Part of a small language model's weights: 14 layers, MLP 768 SwiGLU.
Each number is 200 + 30 x the weight over its row's rms, rounded and kept within 0 to 999. Layers, rows and columns count from 0. The size before them is the row's rms in percent of the matrix's.

# layer 6 MLP gate, 768x384, rms 0.0997, rows 194-218, columns 192-287
113,190,191,202,221,172,185,225,236,230,215,212,160,206,183,222,231,245,194,185,225,226,186,152,245,181,225,223,208,206,207,215,191,217,187,193,205,225,217,156,180,161,205,183,270,205,209,244,180,223,224,223,182,169,210,211,209,194,231,173,218,239,214,194,206,198,231,146,204,207,192,214,214,173,208,249,203,201,167,236,190,202,264,148,194,275,200,221,234,224,238,178,190,218,221,232,209
093,182,173,176,214,179,177,152,219,180,189,207,221,231,203,168,170,226,177,176,203,186,214,188,182,220,165,226,209,229,277,175,266,223,140,218,216,209,239,212,226,182,215,204,227,151,217,171,217,230,178,221,187,151,179,195,204,140,203,177,195,205,212,227,256,188,208,164,238,187,208,215,204,234,225,181,198,231,168,254,198,189,138,221,168,218,182,229,210,218,182,188,227,226,180,191,178
105,196,197,188,222,215,194,167,210,208,189,198,170,235,205,131,231,268,219,184,261,176,208,256,220,186,168,163,204,198,282,225,242,183,199,243,216,163,192,164,238,190,190,179,149,174,197,202,183,188,271,203,152,303,199,170,155,162,261,165,210,205,216,167,195,196,191,122,194,187,205,225,197,226,211,164,208,180,230,237,249,158,174,218,236,208,240,189,206,216,182,164,192,206,206,224,177
102,203,186,226,202,217,171,187,153,179,219,188,200,151,162,210,178,148,207,198,201,177,175,222,278,208,145,204,207,224,178,203,244,229,212,225,187,201,230,179,181,182,177,163,173,215,200,261,191,243,213,185,174,233,205,168,176,222,192,223,182,231,224,208,212,238,200,213,201,199,182,219,202,218,181,246,201,190,185,176,232,224,170,151,236,183,232,199,203,187,246,219,194,149,199,178,195
097,191,194,198,206,250,184,206,196,206,220,194,224,241,206,170,164,161,237,230,215,180,204,193,218,234,170,227,207,165,195,208,188,223,214,207,211,197,209,214,176,218,138,194,187,205,238,180,267,161,211,171,135,153,186,181,204,159,238,165,215,259,174,152,137,162,147,252,172,218,226,220,145,186,221,219,223,233,152,217,163,172,174,224,175,202,175,260,239,256,210,219,210,195,177,218,218
100,215,188,207,187,207,200,149,201,228,171,244,203,155,181,220,177,222,238,146,179,182,222,222,180,232,159,190,202,172,158,216,214,257,238,214,188,218,166,238,184,154,177,202,219,173,208,201,198,193,225,174,183,198,237,173,190,192,161,194,182,224,173,193,231,194,169,187,167,179,217,190,137,168,199,205,206,188,246,221,189,164,183,154,190,190,178,209,197,177,185,186,222,180,220,186,225
090,244,248,225,197,211,186,197,181,167,192,194,188,202,216,223,234,170,235,130,213,228,231,208,172,163,189,225,206,177,198,183,227,225,183,267,193,172,164,196,191,163,216,209,219,197,160,214,247,239,163,214,166,207,205,209,229,196,201,191,182,183,199,183,247,210,217,150,216,189,190,178,196,178,175,147,162,214,235,216,141,218,205,254,190,166,218,206,162,147,247,202,187,175,170,219,161
099,220,229,214,231,160,153,214,210,223,269,198,224,259,176,228,184,217,241,158,202,246,273,170,193,207,209,181,281,173,170,268,162,171,213,187,222,251,191,168,101,187,267,225,152,191,175,139,191,198,200,196,223,153,169,200,166,192,182,196,196,241,201,165,185,199,221,198,196,157,190,161,229,219,162,175,197,184,150,203,198,206,187,244,163,200,236,173,156,248,221,195,184,172,248,184,141
094,175,172,150,208,166,206,195,186,219,217,165,142,204,210,212,184,177,176,136,195,168,176,200,245,156,181,212,174,176,174,238,220,192,225,185,248,226,211,173,170,193,182,187,135,199,227,201,198,189,239,216,184,207,188,171,190,261,175,263,202,234,226,199,247,201,176,240,175,204,183,196,206,178,226,168,216,234,237,220,213,191,149,170,201,203,211,232,205,209,249,177,193,158,215,214,279
087,166,225,165,228,178,215,212,175,191,232,215,221,201,222,174,121,183,225,201,180,180,197,186,237,209,155,257,218,211,221,224,147,241,167,200,181,216,162,210,179,220,220,257,210,274,203,233,191,204,191,231,196,198,197,165,231,230,191,207,177,232,196,176,188,233,174,167,216,154,194,189,234,150,215,270,174,152,184,217,207,223,201,200,181,182,208,239,168,217,259,228,199,240,206,211,238
104,162,198,242,193,216,181,198,201,164,231,236,189,226,185,177,168,194,209,235,178,229,212,220,216,176,208,176,248,175,199,194,192,152,241,225,229,179,172,230,183,221,227,185,249,202,205,163,191,197,211,199,199,199,208,253,166,177,238,202,188,179,202,244,211,255,247,173,254,211,192,291,124,175,153,221,158,190,188,252,202,186,234,182,252,194,209,221,246,180,182,156,192,247,183,188,208
106,238,189,202,168,214,212,219,219,152,215,269,233,228,208,248,187,186,230,210,220,201,211,225,222,229,205,171,232,207,179,257,179,193,200,154,216,199,214,203,215,224,216,205,202,197,203,180,171,210,155,263,189,168,164,215,222,168,205,221,249,190,236,219,193,223,204,179,161,230,191,119,195,163,232,215,236,217,221,198,171,202,173,220,199,156,251,185,184,192,202,228,224,161,217,219,183
107,230,216,210,192,232,182,185,199,251,222,189,250,218,159,190,162,196,164,149,208,219,196,199,172,187,188,161,176,168,210,158,214,181,159,193,180,153,216,179,179,156,230,184,224,231,192,146,249,125,219,187,182,164,192,176,161,190,195,250,191,169,260,186,229,202,210,253,167,169,224,173,223,167,173,167,221,223,255,163,206,179,196,184,247,177,228,188,159,170,263,232,223,217,215,190,195
096,258,208,194,173,196,131,177,204,217,241,199,285,225,166,154,198,196,195,171,172,225,209,224,176,182,173,168,241,173,215,168,215,205,251,177,208,251,191,200,221,146,217,288,212,256,186,204,189,176,226,225,238,193,199,191,177,190,218,213,165,186,108,191,228,222,210,182,217,205,172,234,209,263,153,218,235,178,226,189,193,194,194,230,248,214,141,245,194,186,144,224,170,259,191,224,244
098,233,206,174,181,221,171,175,237,240,232,170,259,210,181,199,180,236,140,222,192,170,191,246,248,240,178,279,209,208,163,197,152,203,183,191,191,215,204,180,248,191,168,230,216,149,270,218,229,197,175,236,228,170,201,224,183,254,219,186,228,200,239,190,233,228,165,157,211,161,222,229,179,203,174,205,198,188,191,213,238,194,225,241,192,242,176,222,193,212,177,188,173,241,187,229,242
097,192,208,160,241,144,217,180,202,108,216,205,183,231,163,188,172,208,176,162,206,215,192,181,191,214,222,215,217,220,221,247,176,211,170,170,190,148,239,242,242,190,151,230,197,213,256,113,247,189,164,142,199,246,241,134,202,214,186,171,250,199,170,151,208,205,254,170,174,225,198,170,182,217,151,188,227,190,191,213,221,218,236,245,216,208,212,195,198,189,152,130,189,254,203,220,192
098,196,201,194,184,231,215,197,193,198,179,234,186,229,197,185,189,156,235,196,221,212,179,187,209,211,212,151,139,171,212,196,219,219,151,216,196,194,230,178,182,234,250,162,204,220,226,255,230,271,174,144,168,201,244,173,183,225,228,151,148,206,185,120,220,170,204,200,191,213,197,228,191,238,148,197,248,162,182,235,164,185,194,191,203,293,263,183,201,226,151,261,236,195,160,217,244
104,186,232,119,228,179,185,203,195,237,229,153,204,165,168,219,167,234,210,211,176,197,205,250,228,171,210,204,231,184,259,197,146,209,185,222,165,198,260,206,150,201,212,201,204,255,179,168,195,171,220,160,255,226,196,260,181,238,226,232,247,248,184,177,182,238,237,174,144,201,159,225,166,218,194,214,218,140,178,157,160,191,230,217,229,212,210,210,200,246,182,221,212,205,235,199,216
105,186,216,217,197,254,202,150,233,194,227,206,225,203,189,255,225,182,229,187,149,203,197,163,171,217,234,172,188,191,183,184,208,188,188,195,204,261,234,231,204,169,218,235,185,172,204,231,223,202,217,259,166,239,185,230,160,260,208,211,185,232,262,229,179,181,163,179,165,216,208,218,162,211,216,170,187,199,198,152,219,213,229,174,217,224,188,233,238,154,169,250,227,204,216,228,194
100,173,225,225,183,200,174,213,196,196,190,227,201,134,211,204,228,200,172,178,219,157,130,173,228,293,212,156,238,159,162,240,167,210,158,200,190,269,221,215,231,200,185,217,187,172,215,198,229,157,204,151,213,219,187,191,186,206,250,237,230,225,194,200,202,166,180,175,175,198,214,194,233,212,174,206,149,165,184,249,218,160,178,209,207,203,227,209,211,173,185,194,222,175,205,204,195
105,204,189,279,186,211,202,296,205,198,219,200,195,187,198,216,240,151,166,134,210,172,229,187,192,226,253,209,181,195,154,242,143,172,214,164,178,214,188,176,196,214,181,221,176,251,239,214,214,178,221,223,203,173,189,223,206,187,220,189,213,240,191,218,179,198,140,199,242,164,224,137,188,218,147,179,162,224,139,199,202,212,175,153,201,229,264,255,169,200,171,236,189,220,217,178,208
095,197,209,194,214,191,227,187,195,178,222,217,207,198,210,210,213,133,165,190,198,187,195,234,184,248,201,215,214,264,237,230,175,179,193,221,173,269,204,230,233,237,155,173,244,142,172,199,183,222,211,188,192,204,182,207,236,224,165,204,193,201,112,249,184,210,202,221,167,214,207,176,185,210,213,196,172,193,264,225,227,210,222,163,245,192,189,182,222,211,165,165,206,204,173,181,169
100,194,231,205,203,173,237,181,212,185,237,196,226,198,181,215,196,213,211,237,236,268,224,191,239,223,189,245,240,249,176,217,180,225,302,243,172,185,220,223,205,163,214,217,235,233,164,153,174,192,153,194,208,217,168,190,215,185,195,241,202,188,213,227,172,247,152,158,202,143,188,200,245,164,100,209,173,205,170,209,198,143,207,235,222,279,161,229,205,205,215,195,195,237,200,253,186
107,215,201,200,233,203,203,221,197,209,220,244,258,211,226,166,180,247,207,198,223,212,195,148,213,184,216,162,230,161,242,258,226,224,183,191,170,264,159,195,218,167,286,193,193,182,199,172,152,209,156,190,214,181,217,182,234,207,132,150,200,156,242,224,205,167,143,276,172,234,202,246,232,242,214,207,185,167,228,210,193,212,208,233,206,225,159,156,143,182,194,200,174,196,187,199,187
106,220,194,155,162,220,194,180,198,202,135,197,232,212,199,249,157,137,215,184,237,208,184,147,281,139,209,190,167,213,215,160,250,177,182,234,226,231,238,196,250,253,139,182,175,210,200,204,242,162,193,179,155,218,153,212,159,189,170,205,134,199,249,203,186,202,197,212,194,181,191,175,187,217,187,224,210,260,215,221,161,150,206,200,186,171,206,191,211,190,192,245,176,182,232,265,169
# layer 6 MLP up, 768x384, rms 0.101, rows 194-217, columns 192-287
111,221,233,181,207,180,252,261,235,227,222,169,219,174,216,235,172,219,169,196,244,218,209,182,248,213,176,171,220,185,261,164,198,169,191,224,200,195,182,234,150,208,225,205,206,171,189,122,236,168,231,200,276,205,187,175,184,196,141,185,213,185,154,215,200,224,177,249,186,191,189,198,202,213,226,175,191,198,158,242,191,224,148,201,227,155,137,170,213,225,208,176,212,245,193,150,171
096,161,209,172,201,207,261,252,186,195,200,168,258,178,164,212,200,191,145,207,196,200,194,198,188,191,180,228,240,186,146,168,220,168,193,198,230,174,206,200,186,218,205,207,177,210,201,195,170,173,196,225,178,210,190,163,180,247,219,212,220,274,189,185,266,210,242,142,214,195,259,157,162,213,148,191,199,225,154,160,165,123,207,220,145,242,242,181,182,155,220,197,189,176,233,215,181
099,190,180,240,197,216,171,164,215,232,154,191,239,178,163,206,247,191,145,260,205,195,162,168,224,203,152,247,169,130,189,229,199,233,163,187,206,186,164,194,187,193,186,219,125,180,219,184,172,203,197,180,219,188,223,240,193,249,226,217,215,169,168,168,198,153,214,215,192,197,236,234,181,209,177,269,221,213,171,195,152,214,227,204,267,230,168,184,185,145,259,207,172,185,195,204,210
102,209,190,186,185,202,155,164,188,220,232,199,185,255,169,259,192,278,192,245,196,235,252,230,261,207,186,194,223,146,205,172,210,193,254,204,174,225,252,164,159,197,165,184,150,183,210,269,168,181,167,175,217,194,185,196,244,185,189,183,212,184,170,189,137,224,207,208,246,185,189,190,198,209,192,210,199,231,190,181,172,201,132,167,153,178,205,225,152,234,225,205,206,187,198,164,194
104,209,186,191,253,254,211,209,191,187,218,172,208,110,191,227,228,186,162,149,162,215,235,187,167,184,182,164,217,176,207,164,206,205,256,201,224,179,221,168,156,202,198,187,147,210,163,204,168,146,200,214,212,172,182,211,189,175,207,174,163,206,251,179,161,211,205,269,222,237,178,199,214,188,184,209,249,262,142,208,211,243,146,194,231,185,207,190,199,243,162,173,214,246,166,247,211
102,201,210,212,215,188,171,160,231,182,217,189,212,208,130,173,186,179,206,170,171,114,225,219,200,252,184,199,194,220,206,158,179,128,206,213,236,199,207,133,207,258,173,201,233,249,151,205,173,220,190,143,201,174,195,189,209,188,188,187,271,184,183,205,188,177,205,217,196,150,212,203,210,165,149,199,189,248,179,215,215,208,242,205,204,213,214,177,244,188,203,209,219,211,237,220,239
094,222,215,201,213,208,175,170,216,162,177,213,233,219,235,257,148,289,233,215,246,187,165,178,177,204,220,193,205,170,179,173,197,252,242,189,231,185,240,183,155,214,277,225,225,211,216,205,240,193,167,231,182,210,222,193,193,231,233,196,136,169,161,173,191,171,227,237,185,174,240,166,131,190,210,212,175,190,211,218,155,209,209,221,191,224,191,193,208,175,205,201,169,274,230,187,239
104,202,195,199,281,185,250,171,213,201,231,183,206,192,210,222,182,242,213,167,169,145,185,186,220,200,230,178,206,159,249,149,213,216,182,232,196,203,136,200,222,278,185,215,214,192,199,187,215,213,201,154,218,265,266,206,223,229,201,197,177,231,165,248,208,190,190,212,206,186,185,240,171,141,185,154,231,166,235,177,225,188,175,222,164,148,198,220,195,135,203,180,176,148,181,244,196
091,208,248,185,244,204,157,181,165,204,190,212,209,243,198,124,169,148,151,168,177,165,155,210,212,193,159,107,191,209,203,216,154,227,180,200,203,148,218,191,181,210,179,191,236,248,186,181,188,225,180,230,224,172,223,250,233,196,193,218,132,219,188,178,226,175,140,187,211,200,148,169,226,180,135,242,217,209,233,137,225,202,196,227,211,193,191,227,81,170,208,217,162,180,213,204,241
090,168,177,239,210,209,225,228,211,159,212,169,210,181,167,213,151,224,178,167,188,215,192,206,169,219,163,248,196,168,193,155,241,211,159,199,178,179,253,172,193,238,205,224,221,151,167,215,181,156,207,180,252,181,196,196,212,210,276,219,215,217,202,200,162,186,228,178,193,257,193,221,171,191,165,245,223,175,208,234,167,202,185,174,191,193,228,201,254,217,215,203,249,218,189,268,217
101,167,240,198,227,222,226,234,175,130,224,214,189,234,180,155,175,235,201,170,162,221,159,198,255,224,121,219,170,200,204,147,190,168,174,163,245,236,173,205,183,191,172,201,225,158,149,184,214,152,175,204,207,212,216,233,120,208,149,242,230,226,212,247,202,177,147,234,175,186,229,219,187,228,233,162,232,209,195,246,182,174,182,252,219,208,263,207,179,230,279,204,174,242,209,141,214
100,193,161,160,165,183,216,213,180,194,196,182,169,218,207,178,226,226,189,248,179,247,236,250,174,210,253,196,243,221,183,219,182,198,196,151,208,207,218,206,252,169,226,171,226,180,231,206,223,177,245,230,240,174,171,163,198,254,261,222,202,189,197,204,230,238,148,164,239,223,203,219,203,249,255,180,223,162,191,199,215,138,191,191,226,181,171,203,223,204,224,216,219,248,194,226,211
106,157,225,198,228,206,200,185,180,188,172,196,184,189,194,228,203,200,166,197,220,199,224,192,213,201,159,119,200,149,222,168,154,229,230,274,163,200,283,130,179,169,249,167,252,201,184,218,199,217,227,222,181,209,190,164,186,181,150,181,195,227,210,198,223,184,188,221,208,176,187,141,210,205,182,177,203,192,204,181,157,169,161,151,207,163,213,186,216,200,171,207,250,169,238,187,132
097,194,232,135,248,164,204,203,191,198,194,185,173,186,151,178,191,172,244,180,160,137,217,204,173,218,182,216,217,213,137,231,234,166,175,150,248,184,167,189,200,196,181,197,176,282,237,232,260,160,185,184,217,198,180,197,226,216,205,252,254,235,200,233,165,199,164,226,194,235,219,183,205,163,169,181,220,195,204,182,137,197,209,213,184,199,204,156,255,188,213,225,187,207,208,237,243
094,201,250,206,197,186,166,213,177,219,189,212,234,192,229,217,281,235,221,216,191,149,159,199,183,155,230,210,182,241,237,191,218,175,190,167,191,174,161,197,187,186,206,177,208,156,226,122,238,185,219,179,196,145,194,234,174,205,234,189,218,178,212,198,202,185,197,242,178,230,197,194,273,178,252,183,233,167,178,230,180,175,207,238,217,232,183,229,177,157,173,207,196,189,217,180,199
093,220,199,157,195,163,239,197,170,160,152,225,210,234,178,213,157,226,169,236,177,177,232,165,213,214,180,173,200,194,204,153,236,155,162,196,183,197,205,191,155,194,182,160,221,196,146,154,231,193,162,240,274,196,230,172,223,173,207,219,224,199,176,223,196,188,230,172,254,152,204,202,177,179,178,206,236,183,196,207,183,244,203,201,183,202,186,218,170,108,195,180,195,203,218,185,203
098,177,201,238,232,255,224,231,153,192,194,210,264,219,168,163,158,216,202,179,241,224,235,240,157,200,147,176,214,175,163,200,201,143,228,199,204,233,181,226,215,215,212,189,186,167,181,260,222,251,214,231,226,158,194,161,130,175,246,166,146,201,177,194,187,188,204,191,182,161,187,203,205,296,228,221,217,148,205,195,210,176,166,256,177,213,234,269,201,255,198,204,230,254,271,221,204
100,203,165,246,199,203,197,206,211,200,244,234,245,176,179,233,262,247,202,194,213,194,206,214,199,194,203,149,196,181,269,189,185,162,220,215,174,267,199,214,180,170,207,179,215,149,207,161,196,186,150,249,202,217,242,228,149,195,220,275,182,245,184,224,228,208,201,193,218,181,232,235,228,254,299,151,236,224,140,196,209,181,248,188,168,225,154,227,201,218,260,177,189,204,207,214,159
105,197,201,235,116,148,204,142,225,193,205,210,241,241,215,229,226,217,253,237,244,261,188,182,202,250,198,158,169,187,208,201,197,170,219,202,188,175,188,171,170,241,222,189,179,210,192,220,227,179,235,213,164,257,215,192,224,235,231,217,177,274,179,170,265,177,162,193,190,204,243,241,166,233,198,179,215,188,209,221,183,160,166,108,198,229,192,221,218,192,160,160,193,231,157,210,219
106,181,188,166,201,187,185,243,210,202,189,195,213,202,191,252,241,168,188,217,201,259,191,213,217,197,160,189,206,222,191,189,188,206,168,182,230,158,206,179,167,195,135,240,203,249,220,182,246,210,207,210,170,219,205,179,149,151,202,233,149,241,227,141,235,231,186,176,182,206,156,213,220,269,178,220,179,194,193,224,211,226,207,184,201,190,179,239,206,237,254,191,286,218,247,222,214
099,232,123,200,227,175,199,203,167,222,191,221,199,171,216,184,257,186,217,190,176,207,224,258,249,196,197,193,227,251,161,193,174,201,232,223,215,170,212,209,278,207,224,214,232,223,223,202,219,204,195,214,213,189,184,163,207,245,186,230,177,113,197,202,162,237,197,231,204,215,207,183,213,263,193,186,256,156,239,237,201,205,186,187,140,185,179,241,201,141,205,194,192,148,198,136,235
103,219,190,215,167,218,200,217,161,213,227,204,175,234,246,198,225,253,203,194,247,203,175,228,222,132,200,217,186,198,230,201,217,173,245,156,178,174,220,196,206,183,182,185,216,241,194,192,186,195,157,191,245,203,219,147,188,184,241,240,206,188,236,179,219,201,213,262,203,184,216,208,209,219,190,179,151,224,184,231,143,187,171,196,209,157,218,227,174,129,236,209,225,133,203,217,239
099,170,210,230,226,152,228,181,252,180,189,214,205,141,245,164,237,212,189,216,207,222,147,221,180,208,230,183,202,197,183,181,232,169,199,249,165,122,230,171,201,265,211,185,190,205,167,179,170,199,205,213,202,226,188,221,212,246,161,282,150,191,199,209,209,235,188,231,216,213,241,251,245,243,216,206,205,166,206,258,230,217,170,235,159,201,212,129,203,224,202,153,218,133,199,169,234
103,192,214,221,247,173,213,185,197,211,172,157,215,211,228,201,154,194,210,212,239,159,212,241,226,161,202,187,185,146,224,184,214,191,118,190,194,249,203,177,185,203,172,229,236,180,193,192,162,219,234,243,153,197,185,159,221,198,211,240,212,172,185,182,155,229,269,182,162,200,189,159,208,219,207,233,187,185,228,213,215,252,193,232,193,233,203,191,157,213,221,242,181,168,164,238,219
# layer 6 MLP down (transposed), 768x384, rms 0.0655, rows 194-217, columns 192-287
095,196,222,171,110,230,173,190,223,189,212,172,162,243,224,190,145,209,199,206,204,200,151,218,227,185,158,169,236,191,218,192,218,214,192,198,178,222,150,192,209,204,263,251,233,186,203,214,206,244,224,229,192,169,266,234,205,219,170,232,146,239,174,237,209,192,273,200,183,181,192,230,226,188,198,221,222,212,198,185,203,201,185,222,222,240,185,201,239,231,226,232,236,248,171,238,203
103,197,221,189,200,190,126,243,180,210,194,229,102,222,196,193,217,192,204,175,249,192,181,195,200,219,220,200,186,214,219,219,187,189,251,193,194,224,224,206,206,195,180,185,183,184,143,242,204,167,172,183,191,196,224,262,169,243,168,220,206,180,270,223,211,167,212,240,187,210,233,233,230,159,259,209,169,217,191,196,184,239,157,205,229,165,140,217,223,210,229,232,245,256,199,111,164
100,261,155,191,164,186,219,185,228,228,190,181,198,193,237,234,191,162,173,177,220,204,194,206,219,204,255,262,215,159,190,223,196,147,221,190,206,202,251,220,164,226,214,240,216,188,239,168,143,216,238,165,173,175,189,202,205,257,244,255,193,178,225,183,195,187,169,281,190,198,254,213,173,201,222,191,209,248,230,191,154,182,222,221,188,218,195,140,216,199,268,188,210,214,194,225,220
106,260,214,215,193,223,154,180,217,242,196,205,234,185,233,219,164,172,183,211,194,169,189,180,179,199,163,194,214,196,145,263,193,219,212,171,194,280,227,265,258,211,210,192,173,164,263,184,264,180,180,215,91,255,221,161,228,204,175,213,213,168,183,153,220,195,186,231,240,161,217,131,158,205,215,238,179,168,202,201,184,176,264,163,195,203,117,192,240,173,188,165,150,183,239,189,196
100,154,180,216,220,208,241,192,212,225,183,165,229,213,197,224,263,190,241,125,214,196,194,290,250,238,180,221,166,165,194,161,186,213,252,230,251,226,253,184,140,209,236,184,199,183,213,137,146,174,213,208,193,177,144,194,192,203,202,172,173,169,218,227,187,205,179,197,219,198,247,222,171,144,204,202,206,212,211,189,127,232,235,278,214,147,195,177,193,208,178,161,210,235,187,163,200
101,193,212,157,218,172,177,197,187,171,266,231,169,182,145,183,192,196,218,191,213,204,197,229,214,217,184,232,219,147,213,217,201,193,196,177,173,221,164,159,220,225,193,243,212,205,213,201,263,211,253,244,143,203,186,218,218,179,188,190,225,235,184,217,194,182,242,212,224,249,223,237,228,215,185,128,190,243,242,214,241,186,217,171,144,164,230,218,225,214,182,194,207,196,190,189,212
094,166,169,216,260,173,226,182,247,182,228,183,203,207,200,202,281,187,198,143,175,173,187,164,181,216,181,215,223,162,244,212,241,220,220,238,215,191,215,258,183,224,209,215,191,207,157,235,207,214,249,202,206,254,222,227,244,205,245,224,189,227,185,179,255,197,216,197,177,138,233,250,186,220,186,208,207,156,179,183,239,225,149,251,221,198,220,214,162,170,170,312,273,166,218,184,210
102,225,182,202,196,199,219,182,271,192,239,204,170,224,159,235,186,199,214,166,204,196,203,208,206,193,240,274,251,220,240,189,201,179,214,199,217,230,217,197,217,181,269,238,218,175,180,173,200,187,205,201,158,181,187,143,164,156,177,187,200,185,200,227,203,201,206,209,162,179,150,197,244,164,213,234,201,183,261,203,212,205,195,202,197,156,159,220,206,210,172,221,137,170,149,182,234
096,195,222,171,135,200,171,209,196,224,206,232,200,213,193,174,219,169,197,208,196,212,238,258,209,212,163,182,250,139,230,213,172,245,233,173,230,205,181,172,272,191,192,199,208,137,240,219,232,194,209,166,209,228,175,170,167,216,151,201,233,189,238,140,158,189,224,223,257,221,240,163,185,230,177,230,188,229,229,180,138,218,194,178,229,207,198,172,168,194,168,231,211,196,174,230,176
097,184,206,218,159,216,183,211,224,144,219,220,175,182,187,219,206,179,263,148,188,169,210,244,245,200,154,232,204,204,182,188,244,214,251,169,176,158,216,215,226,215,112,163,199,210,199,121,188,174,205,190,228,233,219,241,196,178,216,185,204,165,250,230,156,188,193,151,184,157,200,166,205,198,215,179,174,199,238,171,206,214,215,251,181,173,189,171,162,196,160,195,186,225,182,177,195
105,274,217,183,234,203,223,169,225,209,135,187,190,178,197,168,197,213,183,230,170,212,198,206,235,211,221,178,263,197,203,185,165,267,161,222,170,201,207,213,239,212,211,153,140,132,156,196,252,193,174,202,185,147,227,203,199,235,232,207,213,220,181,140,188,170,212,210,198,213,252,189,252,233,206,194,210,144,226,178,199,217,182,197,165,195,175,152,233,223,190,232,225,181,182,197,191
097,193,172,211,159,237,197,113,193,245,223,159,216,167,220,204,219,213,192,171,144,203,247,200,233,190,170,232,214,200,211,212,247,165,171,207,245,227,235,163,219,196,181,201,209,195,235,232,258,242,153,226,248,173,220,258,170,216,152,188,198,205,142,165,225,174,218,218,173,220,180,155,123,226,187,210,240,208,244,220,175,228,181,200,135,144,183,209,235,193,182,186,195,183,217,199,195
105,184,194,196,211,171,180,175,234,185,200,216,242,137,221,204,163,162,156,232,174,217,156,194,198,210,209,271,234,172,209,196,168,169,190,217,161,205,167,195,229,219,190,163,189,148,199,168,244,166,179,189,163,212,177,206,214,191,203,222,155,197,178,205,209,197,187,229,197,205,146,200,225,212,177,258,196,178,203,190,182,203,214,186,232,207,214,150,215,168,264,237,205,169,210,240,194
100,175,182,232,218,255,163,216,249,159,209,210,228,195,162,184,184,210,234,183,194,216,116,230,230,278,160,211,166,193,205,264,175,230,217,169,240,158,183,169,210,218,164,138,235,184,223,214,203,207,200,185,167,192,214,215,167,188,180,190,227,174,205,219,202,161,182,173,182,150,195,157,161,128,184,212,168,142,173,208,154,227,202,185,187,145,179,194,185,187,213,190,185,152,189,189,195
099,192,183,191,218,246,211,222,197,212,213,165,137,179,189,187,209,215,207,202,159,221,184,246,213,208,199,247,241,166,223,232,123,140,232,245,214,215,174,209,158,224,183,259,212,200,167,203,184,201,180,162,151,207,235,210,207,233,201,159,178,133,213,247,211,189,175,240,243,166,204,215,190,214,213,168,216,201,185,187,215,131,250,236,174,204,208,198,274,198,138,173,168,192,211,187,222
096,172,172,212,149,186,244,218,106,200,241,166,216,197,119,206,277,214,192,226,191,215,252,192,183,234,144,195,149,212,187,240,173,209,222,245,235,221,220,190,184,224,163,256,215,196,178,174,158,187,219,246,203,188,227,174,256,173,223,225,174,229,162,151,186,167,233,185,240,212,177,218,184,185,200,268,184,185,217,184,204,284,221,213,197,133,166,225,215,143,160,207,165,224,233,219,183
102,199,154,245,237,263,212,273,172,237,147,208,235,206,238,184,160,203,228,227,184,129,261,164,156,172,204,206,205,209,212,214,216,192,209,195,230,211,182,173,206,237,333,185,208,224,162,248,186,205,199,252,155,176,255,237,159,166,249,202,155,207,196,185,143,182,151,225,170,144,168,190,202,166,200,203,249,166,182,185,257,195,206,234,202,185,205,146,180,252,173,185,259,171,194,217,199
102,152,228,140,202,208,218,152,231,237,185,197,178,185,151,163,238,199,136,154,244,215,187,210,208,162,154,213,176,150,215,189,180,224,192,204,185,209,266,189,151,184,126,180,193,235,210,216,263,198,197,199,231,204,189,201,214,225,193,233,218,201,190,202,217,218,243,133,171,169,215,230,214,207,261,219,183,203,145,174,235,215,229,259,196,246,172,242,205,208,212,215,213,167,190,177,158
106,162,175,169,204,196,217,217,202,228,190,215,186,197,179,201,212,202,219,177,163,237,213,191,218,207,233,175,186,214,230,161,229,183,174,178,275,209,166,175,227,217,187,211,192,171,194,224,221,234,221,266,213,182,218,173,159,224,200,188,216,213,209,198,182,182,138,131,191,214,188,225,145,162,223,195,181,201,205,117,207,160,159,181,215,218,222,173,222,248,186,226,244,247,191,236,206
103,195,229,158,246,161,239,204,220,139,211,164,225,140,238,210,146,209,196,225,216,238,202,155,190,230,194,235,222,214,226,227,183,229,169,218,233,153,182,194,195,198,155,230,233,184,222,152,178,204,200,155,218,192,188,205,177,120,183,203,194,242,210,171,214,186,201,200,231,149,212,230,195,229,212,148,193,167,184,221,226,191,225,212,241,166,228,197,145,256,193,192,211,161,216,218,217
104,253,148,190,119,179,176,202,235,158,161,212,182,190,200,117,160,216,205,159,210,217,236,251,219,190,162,185,185,159,200,178,200,227,226,203,256,211,229,201,237,291,239,180,148,226,161,144,194,169,239,260,193,199,219,228,188,231,182,208,183,194,256,173,154,194,212,202,199,151,263,174,187,192,216,185,266,208,238,200,200,165,190,180,223,200,208,251,184,148,220,186,209,188,175,218,284
100,188,211,221,209,253,197,164,246,223,182,205,219,186,162,232,175,227,182,166,155,218,209,139,189,226,204,153,235,220,226,233,261,219,182,213,177,184,230,220,216,220,215,210,186,181,223,229,153,183,238,221,194,145,209,212,158,179,192,207,220,195,201,162,236,155,228,241,237,227,267,217,214,251,214,238,235,193,200,222,222,190,182,156,153,233,204,219,217,225,147,214,206,196,192,204,184
098,152,141,188,202,221,205,214,193,212,173,207,189,202,257,187,221,169,207,148,161,205,196,177,266,197,170,205,199,236,212,157,175,214,189,205,187,153,211,213,269,191,119,224,255,140,206,240,155,212,212,148,204,173,180,183,237,145,222,222,231,192,270,209,199,209,210,160,193,218,195,192,145,167,226,226,224,179,176,206,214,234,199,225,234,200,201,204,213,182,212,215,207,188,194,128,230
104,227,215,224,202,193,233,256,221,162,211,248,184,157,215,216,207,194,214,170,188,220,253,260,245,181,183,230,215,259,225,208,232,194,237,211,160,211,197,177,178,199,211,185,194,214,242,229,247,200,197,209,237,180,154,231,207,166,146,227,151,226,201,231,193,193,208,178,205,211,184,197,217,197,230,275,220,160,172,187,163,201,261,211,228,197,164,166,194,191,229,218,241,185,214,233,174